python train.py --d_mlp=2048 --vocab_size=36094 --norm_place="pre" --norm_eps=1e-05 --rope_fraction=0.5 --bias="none" --init_std_o=0.00615 --init_std_up=0.032 --weight_decay=0.0 --warmup_steps=334 --schedule="wsd" --decay_shape="pow" --final_lr_fraction=0.0
Each number is 128 + 24 x the weight over its row's rms, rounded and kept within 0 to 255. Layers, rows and columns count from 0. Numbers have three digits each. The size before them is the row's rms in percent of the matrix's.

# v: layer 2 attention value, 768x512, rms 0.0401, rows 87-107, columns 0-127
# o: layer 2 attention output (transposed), 768x512, rms 0.029, rows 87-106, columns 0-127
# q: layer 2 attention query, 768x512, rms 0.0457, rows 96-127, columns 0-127
# k: layer 2 attention key, 768x512, rms 0.0453, rows 96-127, columns 0-127
v87 097:126158163137171131138174080139125098118126119102104141101144138154121090169147120140133109084112126099127151114109141141125122118134131145143158114116129153116111153135106143179116136128121111099121116103133121172114089117100124160093124123092166108149097135113078146193156104110146103101112128115128105126137148148169167130136164125112162117114133111122138099134119108127159172146051
o87 102:185151130135128114123106128123077153141120155142118138160103084118142147141177169123195121117130122169086122145102132122093105105116097118124104170155141178140154136101128115110111111155136147152113124138143145125130127121151111124144157135165119143081150118079179152122182098116104106128133114111136119108145135102122125132147093126150123118084143112159114143161097158170073123117177
v88 096:112113105105152070082142169129121119155141131125136110167168123148116133136124094082156130122144083162114143154148105141130085162103097157131122116117100141133120116098121130127125155140095134159145124120111112129133140108143132137072070144118130137091093068124146125150138074108081130116119152153122112084124125176145148174159117137117089122143122156174123125115103110128114157097130
o88 093:150174132078116135166116100118156113135122146129150177106132134117092117156153116140164113162159114139133104117180120170127083114196125102126121118116098151155131117138082096121131142141153111161100165152161128100131093123150130095108128130144109109135104163109157153114142127118142155096148132121106070112107143121188074153097115091149106098168092083095155126128124137123136112126164
v89 098:180147084123159130135145132057108085112066127162112109117128125119137163120140153157175117149107111147154115168133121088133104125146155118103133147141073121165174153121142144174114092109145095137125120147150133156106143128146137132120177128123130085120112149144169151116115085153124106150058171065142162119185155144131129099160158154140132174130149140151168117113132096145145179141121
o89 103:174121122148142125130116154145148125163108127118096127132142116137101161117116180138159149119156116145067101137105130140142135144119110134155129109098064131169126130132118135096142171150098104177156143099127151086099175123069150123135113080145107143144126149122088154124213135164116137144108126157108133131139190114137115112152136108130139120149138099143132142094103152106091118120112
v90 096:129165115118085156126083139175136139097094114170122175132132122126150127109134138109136149117129149165149151129119096123144155111137108127127136126116102118158123155112196127096169119133111144150133139154128138116136088129108125157086116122129145110143159113095172174140154147108091154130087112142150109101140110143085138098112109132110106132123093141143122130113123109140143103126198
o90 100:089154166112154146160105104134098076112093159120136095153169119084120115162130111099110144129122141150110118097140168145144121130098144151131131116110149099127113134108100086130105166168140085111144110159146135171147113101151158148097153151109128124105079143118149122115113140134115109167155143091133129123136084084139128157092074144112117103143159140069151141135126099090123135121106
v91 106:138132122158176169101135124133115090114146108095064088129114118123140192134103097145127128140102103100142068138102145130161129111133127113129169157127157087111129116082117154123107126133102135126161105115134147130157116135143113107121100135158146110161169124134131132135115135136131105129156137164099105139157127163160136138093135141142134124151096123104149156112142142112084114094108
o91 103:089154115119119113154163128117173111124136166088160176095141121100153134136171104119109133125129122158113150158128131157085131125097114114183072098142133164141122157103102141138127170123112120145092168148106118134116174106093130116090131084122120161084129106104155136084171126123103139149108146136083125097137078127117123164130115089114113147141097141124145162136154125124131118092158
v92 096:138124130088130108139131108164148150122119135121118104121151104136166125129141158132095120097133111136117108167112109130108131118101101146113130124140130141096146136111160122123084125090138087153118132134091130142150140119098135166130144124129141138125110104113165148091131110102077153135101154059103132143072126125140132094143135110173132127127159165147124082124138099119135147083121
o92 104:150133113128160120133118153141110152146117099115119088107135095131122154157088119147136078148124162098149096096087105157110144137158111094150178165140100108150131110118111134112127139085120166175172127107104085106127139107165116125136122135121063082110131117105156104114133119106115135139152118164150137155115113141109116142108154131148125127170116099116149154177127131128134140168128
v93 103:100118104153139116152134110094128135111167124135108151115145118125094113144135133135130117122106088146134175136119103119115111108146132093131114114184117101145143130160152119157148103128143116137150142122141095116171094141094141107137147140117134163103171133168100147074121120096107068118125102132145104148076163140085133132173078115135142134137147110101105145150192124135103138113162
o93 108:087130167145126165125065119099139142129091148161148090072124126111139161123147145138099123170173155100152114142142139159174178076127128094075119132131138129086109107126058111105137166138112131105093120131177129117182127142175090122131158121125110116110144129157128129126129128127157116092160144086128123123094105129140129133106166113141100111114120128114177103138154119138119138102088
v94 101:146121120099119082083117079118132153099167124113115099134162133121144161124147158148108113113149082102121157149107169132093163146122122143142134106125176090108131133145126114132125158116119148090135114091100123182150090108144130105090124111096084134128138127128124101139148138152134126124140091140142083119119154117143080117124111106117125088120170142130140124116128162156118130112124
o94 098:128123123130101115104142154074053154101127132123127125126096132152099107095089099144142098127106161125094104141127149123157128128134122126118144102158099111140137121095155102128168072140104147097126128122151153123128131129130137129112113146138127132150118153104178166131083139105136125150117113101157158121090144115110116134107154146120175134137113093120126120139093136111169102132153
v95 106:113096131099145100187098097167114141131144135133173124113130092110141124116129137093141099099083159136165131075123151157145160156127156091109142141157089128146149158125170104132135123078108127170115145128144139121148132122132132139115149140116153145159119090135135128175121147162093134134105117088122133109158126128177129148105090157104156140138112125117147165125109169127136117162113
o95 107:136130173141117109082153110127116133099122123151184115135143090153109111145142164153122111103152137167099109113137091142114171122163102142122129140110127120085109120077134171108143153154175131124144104153055147098142148163117141150144098125178147134130141137094139124102158131212138145099094128120120145155149118151148160113157146134171151141142183145165134135097124134106127125166126
q96 106:121153124116145145150137151133148132126055099150114149151174122096163156072125159109098104109100123155205131110067134108133135117139107087119145147101138203165157102134131132154120123102138107127139156139161169173144137114131143121128107122143168124169128148130104121159114128132097140098087144122127117117121109136154067127144120110131122088131130145098156151102105145144112082129147
k96 106:139180099082128156148147122167144170140119111148148158147083099148121111104139079118142167131136152106152154134130155114136120108157126130142151132135106112116108130137152151131141108076116151144143113112137121131082132144120109131130164129111085103142136135154182130138131182116154098157157137150136154147107110145131191084110145121127094142137111163115140133163138141105158125080128
q97 100:156120162119161078058159119098152116137168176120101150135075109133144134147100141130144148153148060069086118140147120144123140109123128088127128156122175099087136136123096154146110136146086155151162136104103142121103132087143101141181140091097144135140124132121134123133154144108168129150099137120127111148137128130137126121160148123136116134154148137112108113091146115131122155105116
k97 101:088110118177151118103124157104101094144134128157142115119131102140108168160057146192136085125151126090101102155130126143163117153085149124136112162151139095156110125121138103111101134160128145127102118116145125135106148104175131144156147125162131159143133127120117119092130106101113128149193092135087123136152121144093078178125074100119160126151144136144111113099115114140121147108131
q98 095:144135112104134088102098140110116112144092142124111155133143139099140150113131145113146123132112158125119126156108136100191076080128149140110194146088092149120188104088141153119143121122125177139124148161063120155133120106153086167131101086122122102121100121128112124141180151133130129154129154128126088140139148088132070122108133139153105144165153133148157127133097152102150144102123
k98 090:132133170143114154089128162176060111144120128117096149150117120108134092126067140138110149139082147147085113162132123106114155144122094147146158117133124078110130098139117131094116080136181124134160141122141181116141066167115091146146109145155157103112146140142138115136136139099116130121107115175131138152170142144157104100151096133093121122130110120188104119076143091080144119153106
q99 111:141110106149137099122104130155187094135137147120134147108086098097126113128123095102125168117128144120102120121105105137119134086124158122109159171116154150093151104136101147108118137116119132168152146136126095158103124148126083114171143094122102114156118110159118118142143113118110095137142173126127138157136122082160135118115131122106131102162110129093133152161154107099178130145098
k99 107:136082177141145090120103146115128115154121120135084153129126115087131125123151124116110126071135100122141114170138177084127112081077106140112164155127122095111179122131105143113114109133170082163161092125138134126127115170110044096122127090174119085112144105151119113119173124094139110117145143128137128150150174150150106170220096117124127148134170147145100106080092139110114108132114
q100 106:127118116149131153136128132124166070165125123180113147101112108104143189120120114053169109132122171184147097110099115087128132150117185096081157157113113123102149107124101146093133122119141077107135162142111190127151108176137093100097156118162099143108150162082097093145143149098137133104158147147151178130131134114143141119129127140123164130163101119116123111101155110087163113186144
k100 123:153078110151107121127119116114143086140142150187128141111104087090113127126125144069116134132120127117135162109167137085121145099130189140118165192112112109113196121141080193109162129125101126145144121143107136118122088144123073097131135067151109126066119106162125088117142087130117125169132146115126116138139160119145140114179159132097069124196140116141112101121155099110166124136118
q101 099:138120133139120096135167122154110110117161126112118155099124133158159142138143103129118141116157154152075131082177127062068133144189135077150109126114057120117139108161120131114077084122148136109090145138137104129139125154151124105084094112137116118111130101103143075121130143179101139132114127198123128137131121118119133141103151170174141106119094127100175081114086101110154106157113
k101 099:098120110132115133099155107136130141080132138105159125146100104150123118120132137133139083119121130119105149147126136178112114151105133139091057117124167114097143116140131083122142112182155127114104118125131092089155099137121126149125122082119100125154118153128131146143147138139080123153128154125147130142099106131131081175195143121099119114155122135134091115066134150133127105142194
q102 099:109142079126111127122197119117114125099124176100136139114136111148121117151114106152129123125109127144136125128122123144093125127130108110105113120118103139133134140153137108157138165148118147178100153167135108129161119148126151075101104127153061122104119101101103153132113104118130133131116163137087125110115137117101164098160137147122114155128118105156148145116107160118120170127128
k102 102:154120123138116123114140158094116124135113113141133131134117100142145164138141108088101153156139159137133161097132134133098156144135155138124156167078102148093137142145093132118108174132122139102139111133168117118156067150154135158126136142115181150158110131144156066099144146142115127172102122167113140162101089105126126148128134140102144096122100142114162108144108146115154153145126
q103 099:137131092112139110110122136147122078150110127165158140090154137111123137139120151105168135135124127127184119149094135147123134101125110151105130113066094143116113133145109133169116077134153110188105128126121101116115163134123134111096079088142114147132112146123104118140174119171113156165147090122108118138142090148129109113151125055149131094141139137184131118154123118148106133120131
k103 103:146145140188092129128127096134158148122142134089184129172097106111135090131112144097134126111110148140128153126102125102103144131153168088113115142165135182136163126129133127103134119145119119150098142134134120107148104146142134118114155146137123142173109156098101147120116165149141140157130104106157099154105107097120131128139062133074146141133143165133120093141133141105161143113099
q104 103:174168151104107166181126102125091123101138152115157122164124138169133109155159106142122182158160159143091133125174115117148145118130120108156140127110146103152091105110087147137105123104100121096109174127110102069148087111111136108125119143120167125084141157097144115122120130102131121137089159107135120110165144098086172127124144127164108129085113092123120086102145167121124131143125
k104 101:127161146107112106143144103109161120150122129154154144127115113101209120131112083124128129095108130142126152111109118133126113131118141127135120119165108197134142130140129115117114148133145135137141150173122117133161092168173090143106133119134096089104076160134108108153114153147141122118102190109144137079093099133177108092132165117079116099149109160163148113151123126118145115130137
q105 095:123120103136114132149134143131153116092130132127123112117108100136165140102102150085122137166119127088134115136094168124146107132126122126134152102111095134103116127142115135122177138162158148101133111120106169122136105194164123129091171126147117140142124127181083110149165154121107099118138129081105144193138124145113134122123133144136144108126109129137113105150146088141178153114135
k105 101:126120152184122079135100150161124087130080140152101128135115116118106108126131156126107122132129114131098120152129146139148131112073142146106144120133153079177171147107084117101145109104145070119153100135127155121103110127128118158116106095160165138140084105140109136143158079066088097165127094177142117170143108130136152086160103171126138169155164106125141108089159132081132127123166
q106 117:160132143119092156114140138109077162124099127115115105121149120109139150130169137150131093114123167128137109151133101135122131142158139132144083105127080131146115130125122104128160108107146128138107119089148168092145086142140144130099090132131169130108172131131124139110088143146125137132144103127166140081132111144145122120118117140156104110104142097136152121093050118162085134182160
k106 111:140150163087137165175105091119139145134104130110147148135136125131123143144169099134108169142124141146153165088112137170114119142164138125177105076163124167112104119104144088147117115133124147120113150177150102105136134166102183141120137158119099158131112139132111157136093144150167190120086140113158105128094105080140100123094172143113129102139118129135140130157160124156117122129147
q107 095:152151144117146091149135145158142180141108149134114124113108165127138141098144123121095139142124121117133118116080101143174109111132165112100134134099145116127160155084122137134113174081131104126138162137131094137127155157147103088182133101153113133127099118118089128121170154104099159109091152123145114140115163066106124156105115118164147176130107114119108126131099130138179135111069
k107 081:092139149146146182105102141167124136187127108126117150158140105109109085112085158143103116115182123105135149148110118140148115102173078132148129116116122117143115125150155115145142076174152106129153148115141145108124152148106136149142079168122103159176127158123079125124118134119126112151128123128125116126140112170128083100110105131125071138141163139117136080105142118142105120145103
q108 105:101115093128132091127094129163127105144159142153151114155112132130143127114139149126108135119152142111118155121093158141122147161152127104143141134083134128148135110149102158162097131115124100125148115148126130146069129111158148116111147113176100097146148099122160108117140122142140115130128113104134113155128126105119153049139164085143116100160114142133098110128175123134130141121111
k108 094:110125115094124135134140151129122152132120131110119134129100125152181104088150115111123108176138142148097127177133126109111086148116127088127147150125145122109158120170134143128141126160122138078160145138129129121097164166113123129122111115126103164101139090140196095135121121130122132126132115117083122135150110166075133144138141144188080165079116133135149149114117108133125137141166
q109 097:087102143120126145118134148123115125189133119131157120186103159167107123149160146161143098097132151080156127134155121156088118090099113133121082097100135101138116101136163096111095124164163102119099152095117127157090128068137107125148123134135164140138131132098147126145098111135081094145098113152120119142110121159105087109135119113153095129121155146133125126132109108140086124102100
k109 097:135130097098128163160142127139112099114143145148147167128125126146114088138123138095133136148143118141147123093095110138130146125138115153136124182127154148099122134152087131077157092141145154130119150130130104124115146140179099117121150155156106116140135113103165126125134157126155139171128154137098137137118042104122171098108146141074159140158155145155173138192104126096156183149151
q110 094:103135115157164109106080117157171130085129118112079136131160106106165091152127114129115123107142138143091118089150179116151128135149157133112130145157092146136120101095081097118129121127049146102145109146127122119113143151152148164109138082117128132122151120119111113098122155135134142085129117150161120172120124099108154170105139161136123120137100136079137122126109104126115097157125
k110 098:160132154131138119129138153104129102182122106118086133137137119185094118109132149143129134112153112146166151149153140122109138144085172143121090125138149116127157171136113165139124111118182129144120135073151116118147143125098124122162109091148147141107150124131151131103124075158112158105144135137149130115142158139082078184172131115146118140105190121177169119086148137138081124133153
q111 098:142164125087107145099169110131128117122141117156103135144159109139093096129155124155094156141064127088125147132153138138139122108149086141122125103139169107109114112119143159150100194141123134141154135130125155117145114163143169119097119142137122170126127178168137123145047148152144140096126105114133164102169161160119156129116128107168137146129117090122140126117163154125122118133125
k111 105:128102106160126073095108126094110151129090150150109144127133122102148131119143163096134140059110097131145102124160087132159146134084110092112118175140079112138088122108133123136113136112132114137135121144123104077127148111125126103111136120137178164127108089080165128141108112108133116130101167113108086134137130094127145157096152154123127111123105140111099131186136135135120139145170
q112 099:154132085127142115164142139116130146089107113118107127057086138069104152145138118153148117111119129133139076127103081124168113131117166178134129118125135141139127150139105077166173118125131109148093120094129123137140158081115127144124113129159122092122147132130125132116098124132139111111125113135120108142094147113111137123150047158124140117151143146140117103159122092098118161132142
k112 103:101139114091104128115118124146162116128148125176110135113131122120099117130101143089149161142108146176125133080119104089093128138157148164100102132155099096169149108102128130086146090106103134140132153156154078123159108127127120151111137128125128154113137152104082110118146118148106146117130113156122142122109115124156126111098136138095140092113155088132195163124113121094123108162144
q113 097:141105134150135101083188159153099100145129112173107091122149120118111108138168197150133133162106100113167154125155136139124165165086156133132125106118140127136117157132095144158101150119134117170141143095118093057128143138191146107154093140173136162155131144106162085169103137144107141120141131151163102101118102214131100151107115116116095131083115168150133119080125126137105094134134
k113 095:115156158141136126097143133121103146102123141165100138115136105102146070130104130165145128090113096147116097124107148161138113171160114133127099123123137151143140163127113116133120102137149134125120070123149114140090143132145110139089121083113135136158107140118157118142135120104122126189132177140112112126170066154095100149096112103102129164145140086136139103093116128123169113129098
q114 102:124131128122128144129100135107133142135108117148117104122118125131128207143120137153157116169171123122152074123149080116145135133094117183141109145114086155093128137137097143124143128071142141100119102144113156107092167094123109177145106127140123089110099142072083136155199139117142129120108128112117146158152122160106150135122113148164134115094100096170130144111096176129124127105115
k114 099:133111182125114169128146108137112124104145165142160089138127149165122110124080150112068134114114153137138125091110150133171119143146160148110157164140142139194133168150078135125128114130112141193118159155135122119120140137154149180158157108117132117124093096140103107135161117145134157106108127116174122147156115145136130137155148121098138126128141110118165094117123154151155114127104
q115 103:135098124131116147094138141191145124126171084096123107119104101094075177135112126127100152137097111116118078169146128115123136125164143077121086107100089123132119139121113139128125116123090120093116094123120191124145123177145139120099101122135139156158155130087172139162119111129132110111159103143137098119145153091114131115101101141110080120105106105123131146158155111150133148111106
k115 099:098125110135141161171133123124110111122145163108142122095136116130155105118099100133109140105094101153151149142158176074205081139160153117104179097135132092166151131154138166137141099115127096139158168117156088103135120103170127106120092097145134143124116107086144100097138126157118118153112138130137139154088144131138119137134146123125141111120122123142097085083114167120123080159177
q116 101:098143123094133152106115095156123136159095137072096129143126140167135062121124142108088089136153151132110144114128136108115161106167134126123133126150175130131094128108141106143141126109102138113135123124168181145125130105122161125141165149171169113173123078163135126093132123102114121115115120117165105120159102101105118101151108127111106148083123131153147092181124093122094108129174
k116 101:130115148126119132146148154197093159124126110155067143127130152130141132117083150161093118123158131106117134154117158150164111143107102130094120093155125107164158105158163137118112071160178113133124125079120113130113115153146095130111125089118107140155146139121154076126132116155130110102152162126091147147121137136156120169109132125151141166130098150108141131083122069110093109103135
q117 098:168118140127082138139120144108161140144096115117177100171114139111113131124106172130125130177091176151136140117098113114150115176120160129153103098142088146139153117121154102121128130116150133135105159126106148111156135155140131090088132116127108106129190100093174111106160153137100131113106120143124116153162125140093141113121182118125131094162119139125156098162156147166112083132169
k117 096:114136114102096168125115103146134133165169114124152135120123147120126135088174145142118145104116128095136121112151163162132124129094142156120153101140105140128129124192159125142133149142130142130136082147146117110132103147119137087099137090151153087148107122144160130131112081128088120128131104122119116134070109140112140100142141181150122119156085185150186130128118081153156140107140
q118 099:132172120122149109080149126147146151130150113142094134122146126121126118117136167117074164117117122081100153097118132086113134130142119155120126161096098071131139120125136162114144129132164136154077090154152141121088113160143112096119125120104151142096180137155111121069116132124122132140134089135164109169122128129091108130103176166102110168149132108111139133112103120138139131144113
k118 102:125120131116145144163112158101111111138173103135159096179165153091190149161130130067167146117131128145133112141160127153092062151125136085131112146125107155147144130117123128140128141173110143089076107090128131148173145122091096145134110126134151134146147078127161148155121151110117113112123115125155117125136183120087098111117123138125125138132112113137122132142069156189109162122134
q119 099:108115119129143137107158113098150154148101129145107137130165141073127100144138100116138116140142132100113136147115131127100122133134129180092129071104111124142128110142156170171118129139113115105165145118135137134119103126165133114140164114114153107100115123131143114140125145144154131141131097102108149141133147134107134102096112110128116172127107155165175101151100132160136129073132
k119 099:107143148172103156111147157146127164104149070102064127169135119137128125124141159110097167057151129144139083112156102134126134134145135099103101140115095140164116095080078109128078152159146113122116133138118123088129101116127139144123168089147152121122107095151107142102106114172140124156120099129162130120154114147123151152131156136154101172116105106093116166116134121152142154126106
q120 096:120139136145141146179189118143125144140136122112130128135123077120115117119124173117108170148101153146138137091138064124091108119111145129121117105123119099126132154170162148113147137116080115101174108140108065151096149143150149106094128137124141141150138141139145121098111122135155089148105091126130128101167149085090164162144136174108128115100131113114120150090117146118145121139113
k120 101:129132074137130077120112171122092086140111133159142154095153137134153066105091150153108104147146082096118131178178157126146136121138125115133115130165136138135108132097125151156143155100132121147104128098093136123139134135110081139128128138120080104109134110144086127143158138126116127158097161115074116117155157157114144073091090128150174144147109112143112114133152157172126144119111
q121 103:108124134114181154109106157157116154131150114167124104108120107113092165133124132133095130128070128130114166133121099146117116111140124103117153135098137085094128137121134160156155148129109114102156096116136181151124093142154164136095132151113153116134127149127155133117122153113152136139077105095170126081132104149148113138100123142134131117116135128082096163175141152098145132113130
k121 105:097112116129124134159153152116114146126088143129061099102115161139166113162101120115113148104165128098134144170104139098124095125159141144142144167139098126151178096146108096137098130096142116136143103145100116128129130139123148119150117085131124120152097143139149148117120061126104085110120122090130102092157131106116184097103119160143122139113132121116153129133128147124179128157121
q122 094:106095124106117129155174124098122137094129145096096135124104135137171108114144117126079161097125133166094081141146138155086119125158137119082135133159064097127145113157163079103132133152084142125123096137122108111150083101133147097095161153097104162118126127138106124120107121111138138183154109144118170118105103108161117086126133125130131154131097175110132128131137083115120158140117
k122 101:143112153175095131136114105131135102123122106168158170114153091140121101142143108129125158136105108119134145104109055115111091130154134129137111134094155054138103104153155151140118100092190096107145093117127117093133138105125146106105150163122138128143155154101111132109137083065075142122125127148145163081114089114121162136126123125082135101147073115138108096146146147102164108124149
q123 101:172120103129147136168117115127130148087054171149143129138109110123125103149103124142151089155111100183101128110099141089114131137101127167129146120133100106139145118157111123123082147077125124116150152157090124146138140130129146160117109106127080138163167156145145133166120076139126133123121156177123162163180109133106118148175082132128150144117100132134093116170124114089137132137147
k123 096:196126161120138129162135150188156100143142129137124112176147081150097105120114080118102103172114150148120147144103139137124113132151143131118172116137119124144154126106144133123102139171108117134109199138116170129141138111112157101139101165112156141106105117103097127112141147129128121147125095181165112174131158132131128132118163154129172094114108142109117120055158105106113110156107
q124 104:090093103096142156125124154139119131114115123102151163187136146163126101137098129131118082174145105138102143117129160135121158093120136142131166135103131144124130139110159110161079128176154152173113130169107075167094130092120151109128113112128134127105124113130117128131106098155146100148130134158099115104161145158090148085113122111159148162114120109128144086182153119111092158102112
k124 093:118137161144075117126112145196121125105090121180177125154095119116126125147116145129117144120111162141147149131120115128151162149099123119118093150148143138135102132147121130128090175142119146091088131140113109102106144114152133161105143139142170124152152143101119140108058142091124097152140118157138184145095112070144128099155159160086130131111122154113121129119102122098158101115137
q125 100:190120125122137127175126089136157112114097170100103174073142096087123140113137102133127164161088133124133105112103109133129129175162161119119131113132114164121126099130129134107144137110166172133119166107115117112106147176159106125106144117126139114133129157141073128154122132141133122109124118100156179094104114122171132102137125142136138160164118131094168144155126116118131153177087
k125 100:134159105135105146147141134085192090094123120134120145147118123145108130097136128096157119122117146136154134074156113129106140103090131146111114116129127135180112133105125150105174144108120114136107135148132121115136133159137136141101172114140142151148129166152116143135120147129122150107144147157146115104128140112103159108136097149143160104129153099114164157150126133099157096115116
q126 101:151123153107145165182081151135189078122139108089148079145142065108134152089094132141157137141125155141156136141073163143153139121125142117132109133153171127105130118110135100129150155113125126095088148134143150101175142160112123145108147148117130103137134142109132161129180142110168171152096151098125121099107166107122111119135134118119114131171134137126124163132108112106154104131145
k126 110:142180130125100137145132120137148099150118106123147122106111160106130133123135107082124110144128150115166115080113138153106137137155150109095191134123144099116180115109079177133141127111106150119125156125155131148108119157144088120067143149129163083159153161161133138104157139150146134141162123140127128198068126070182176088146125124136138138143114125141162139155138115114133148127138
q127 097:137144163118132130150167117130180114124069111154111093091110118067121190131143157142146117133127154124129113138117144149121125144180153094121125128133068105124169091112127105097129091156140124144126109153120143139132138122075156105085100173116121092097154142133127130174099123120096155112178092134152155084084133140154120111127138133136123090133123097128113140151150159111159130134168
k127 109:106120148146122147165093145081153093087125165174153177171103134132127136062151123108112140127106141133156153052107155127147145124133155123132112155091171133130114128152161151164148143068146093143123161157103100127168117139119105115111125140144113139095100157118100124104172130089106149137108093150112096142128116097114149141154155152128150112120101106094130139116177123112149130126122
v96 091:138118125129101110110200167109165124129186125152099102159130158118146119107122147162098119163113124131129110103134089166116158096122140123122136135150131168135136127136132113150108148145085142120124138150141166151177145105107111145146087166110173152126111144118113110136109100142127101158100126132121122142148126134121183127132140166121096163111117164102135167148158147112131106121107
o96 094:153120150108103154086095113141138099126123094120137149146132098118105150167133123093099133112140188143124110136098137134135163115066131121078080120180122098126132112159130133120133149118117083135133151072124113126138141120158112129136119150134121119125122133139181195127190119107124166135131135148119114203135197185130108120081124110183144129140174074119098118154102139153143151094094
v97 100:118119133159148123090122143092109136114140145173137117173149094169117118100163142151154121135116118122134120135116139158111151133105132108141121174124078136114105162107128096121148152144151083102105145146139113138125143093119104155087145179093123171130124085075190130122116133127124136102116090167136068124140129098111131141167118147149109145118127153128113095133076099130118061073145
o97 104:159131154137094133124148105145124131154152101115139127113121125094120102156127097141128140093150106114145074124128159154141125097137100117126136126160146124119105124142115151141101113108165110103102094084140135088114116135137110141116129148140156133124112125130093098120127156153144148122134125109113092146124152136149092100121129151111134104189122101128113095192109154148142101133146
v98 102:111158115114084143137176119113105139141115142168117139108146138157125097124149121082142130138114107102105133118162111131130135138109147131120139142066127099140145151139085105108099113091122135156080111098167150141098099147159113139114101112112177148092092130108093123111134163150102126169109127120190129119094114140128155136110123143126172181127112136080116075128091088119140086145113
o98 106:160133130165141158166060107158129115135137128133141063174122074143107111130135119126129176127142152133123112112128123123090139181105168140132146121131145134103122156161136115133153140119149113147159114118145105149147091138129133117128131149191114129124136151103135122119149150130127139130116115105153135121150100125111119158143135135123117103154072154144105147129126124167145114094139
v99 098:090109151178083093163124089163140111123173109149120153113157123133135121117134161093092172113167114139135112099069085113134128127148113155126157148113119160178119143096140120111141129089074128112106132123140136143145109116116113121142125113144154125153126158092116147087134101119122184125108144170112162143111093127153111088132134119128118130138116152110167111096121096090138136082158
o99 099:105108135111134144128100116125070127136081099161077118142146140113139079136122172149121128172112156125123138139107108112147112138100161136123124114107102109144166125100111136124129136105089170154128151118115107135152120142155114136116115164079097122147146110083106135132132139135124083104136141118153102121156130141115170161083166057153131111160082173127130137111117140138133132141105
v100 097:118096143141097120126143068133157144093153101129135165122103099118151131127117142153150124105090126094093163088163106170159161128120085145115099165122173100159111113146124115132144134128121092147162145111146121124132078094092126137135142118147142096115195179078115140129080123122119123092126123116145157138094115116151126104114100142144118105114109135114168129123117174098138153174132
o100 097:074116125166087115131106128124096139132127124123132129143093102136113130106146159115101131160125135130138143127126148168111101150128139111082124164157140107129118170153163176085160124162112183167125106139106113163143140097149114124139121135095086130169097088085162119099110105083125166100144139103080120105146118121117101141139140120138141135138108138187080103100094123104136130132170
v101 100:120138120128096114100191171139135146134131115112099125114139127088123128130107100133091124107137121152080166160156134147090114149133138142147147147152089145110151159116159139114107149149112114132158112089138165109113135163093141093169105089085132105145115149165122147138164123113151126116127163118131123153146140167152137171145081134079159140099158142087138088100106149106172167111077
o101 101:128118064139154137143122116166116094141114142165123083128125124139160157118175151123158139110134137109166123136112129130100134072145145095143123102094173113110129069090173137129109087169119102121096128181093128114110164129128146107103157134159137169131132175120102118088091168109095100156127090119141165118142141155066100116112124136140090144097118142129146097117150079105129107142120
v102 103:088102157130124097142097109164121121122083057144132139119152121108129178120123151122154118150084128168132134093095151212139112127118143119124107114115103123122121126116150137168125150095102117100102116148097157117123149126107134152114125138179126124110109113105108122135141140120118111062151095131105127104090109095135146130125128124121119135148087131127127141120103140095114167101143
o102 099:100138130098113132111140095125113129120096141123120164125156171144148098129113126140163104124074158144155144139092123143153126146123141107099139107127108151125116128121093146150126127083135167132167126111114121112115132112152108140116131144110085159125130126116159174126134112147113150097136155136151089140095109165176151113101168110180139111142147143113135125149151147115104152145112
v103 102:125102156097069153128170122097127138096100155138116171125121151164120171136108156142126115139105132132072070105146129111098125139161144104122136126093100137116115134126140096103119061097101101107071107188143164146132142115079146083123129134165135125078161146112160115139126098133120102154101126145096120103102094137127165127125136126114130147169130154138122114116102125134129135144127
o103 103:138148114148150148154103094127140128147104131128120123135098122166114125130101131145158127141109165155120099136102105153133116132083120162120176124144134115105155111089072102128133171093090113109170134115115081118132078114164126157139129165146118127166167164112128157141155139121125113117161127120152115124102123163131164136122115073141134089157115132133136192123125112132124155121082
v104 097:087133129118129185091095107110122104111150120121112150160144131124174122145152133168135128112142157099140143134175100124106171151109103186125161125188161107102131152105122130138127118110136135092134173146108101091111091104099098142147173113144117140149114144115114146123146120109128125059163096137118120162092116138152129129108180108157112072135090133113138149074124075134149111116109
o104 100:149159150104089107127158106124117131136086156111092145148118149131151141115156126161121113116103138091140137122122131109138155118103140121163078162081127172135135098102099113161098123147094138185119135124117158143141125157146100097078118124097141149103131134085107145102107166120150118131119104114152122115121186109133142141136156136130105129150152124154171110129136163147112136126139
v105 098:117087128130168142128085106136143112177119077152147105126147116133142127134133100107135090099135154132135124168123104141134113100082122121123166157100075102106138135143104109127111108095117130123160141126157117117143089149159142139115139102095144104115143119095133101158115186144107095136147154100138157154093112128153127131102141132118111117158115137120119099114110138124107144124136
o105 101:102122164122057165107101132136115175095146171126157124150108141134092110134147165146144129143130120125088154130118146095113142097144122109123095153137101120128124131126124125141111135106154094117143119119128083146096163144143166105096081158126120142086138131105173156089110113137134162072138125117154111100165125163145074138166151138123130101158143146124125136119113137172173108150138
v106 101:144116156152110142154134157162144136125093172126142151116110110148054122113139176132143124134139124132131155130135091119147093126143117163127101109115105113109118144116126119144138148122099127128149153161127110047153118119150113116130088118103111093164132093121118084136129123118101092124123114144066172089144146117122115114126101117137106136114135157139148125085109108116103164111166
o106 102:084137127127112136125123158152134142128138129149121115106124140135136110148156114080164139146114109117129093104163095169143108147146142146125181070134164133156166156149187114102152156124101132094116123159143077147168141124142143112110116168108109179148100144133115086146055153133085134078155123115119088141108082107167096166144108109110166112114107148132101120136139128090158127135137
v107 092:133187130128133116100122076154154107108127104139137167104134102083109081142119121137142191104161124140145102135078119105113098137104111130132139116134135122127116139128144133154133162125127144127135118165138094115179126149129123098076123139141140134085153153102101109128096155127093113114145097135133145111119131141111161141102095129117114129158094149131114135089149157124132155145120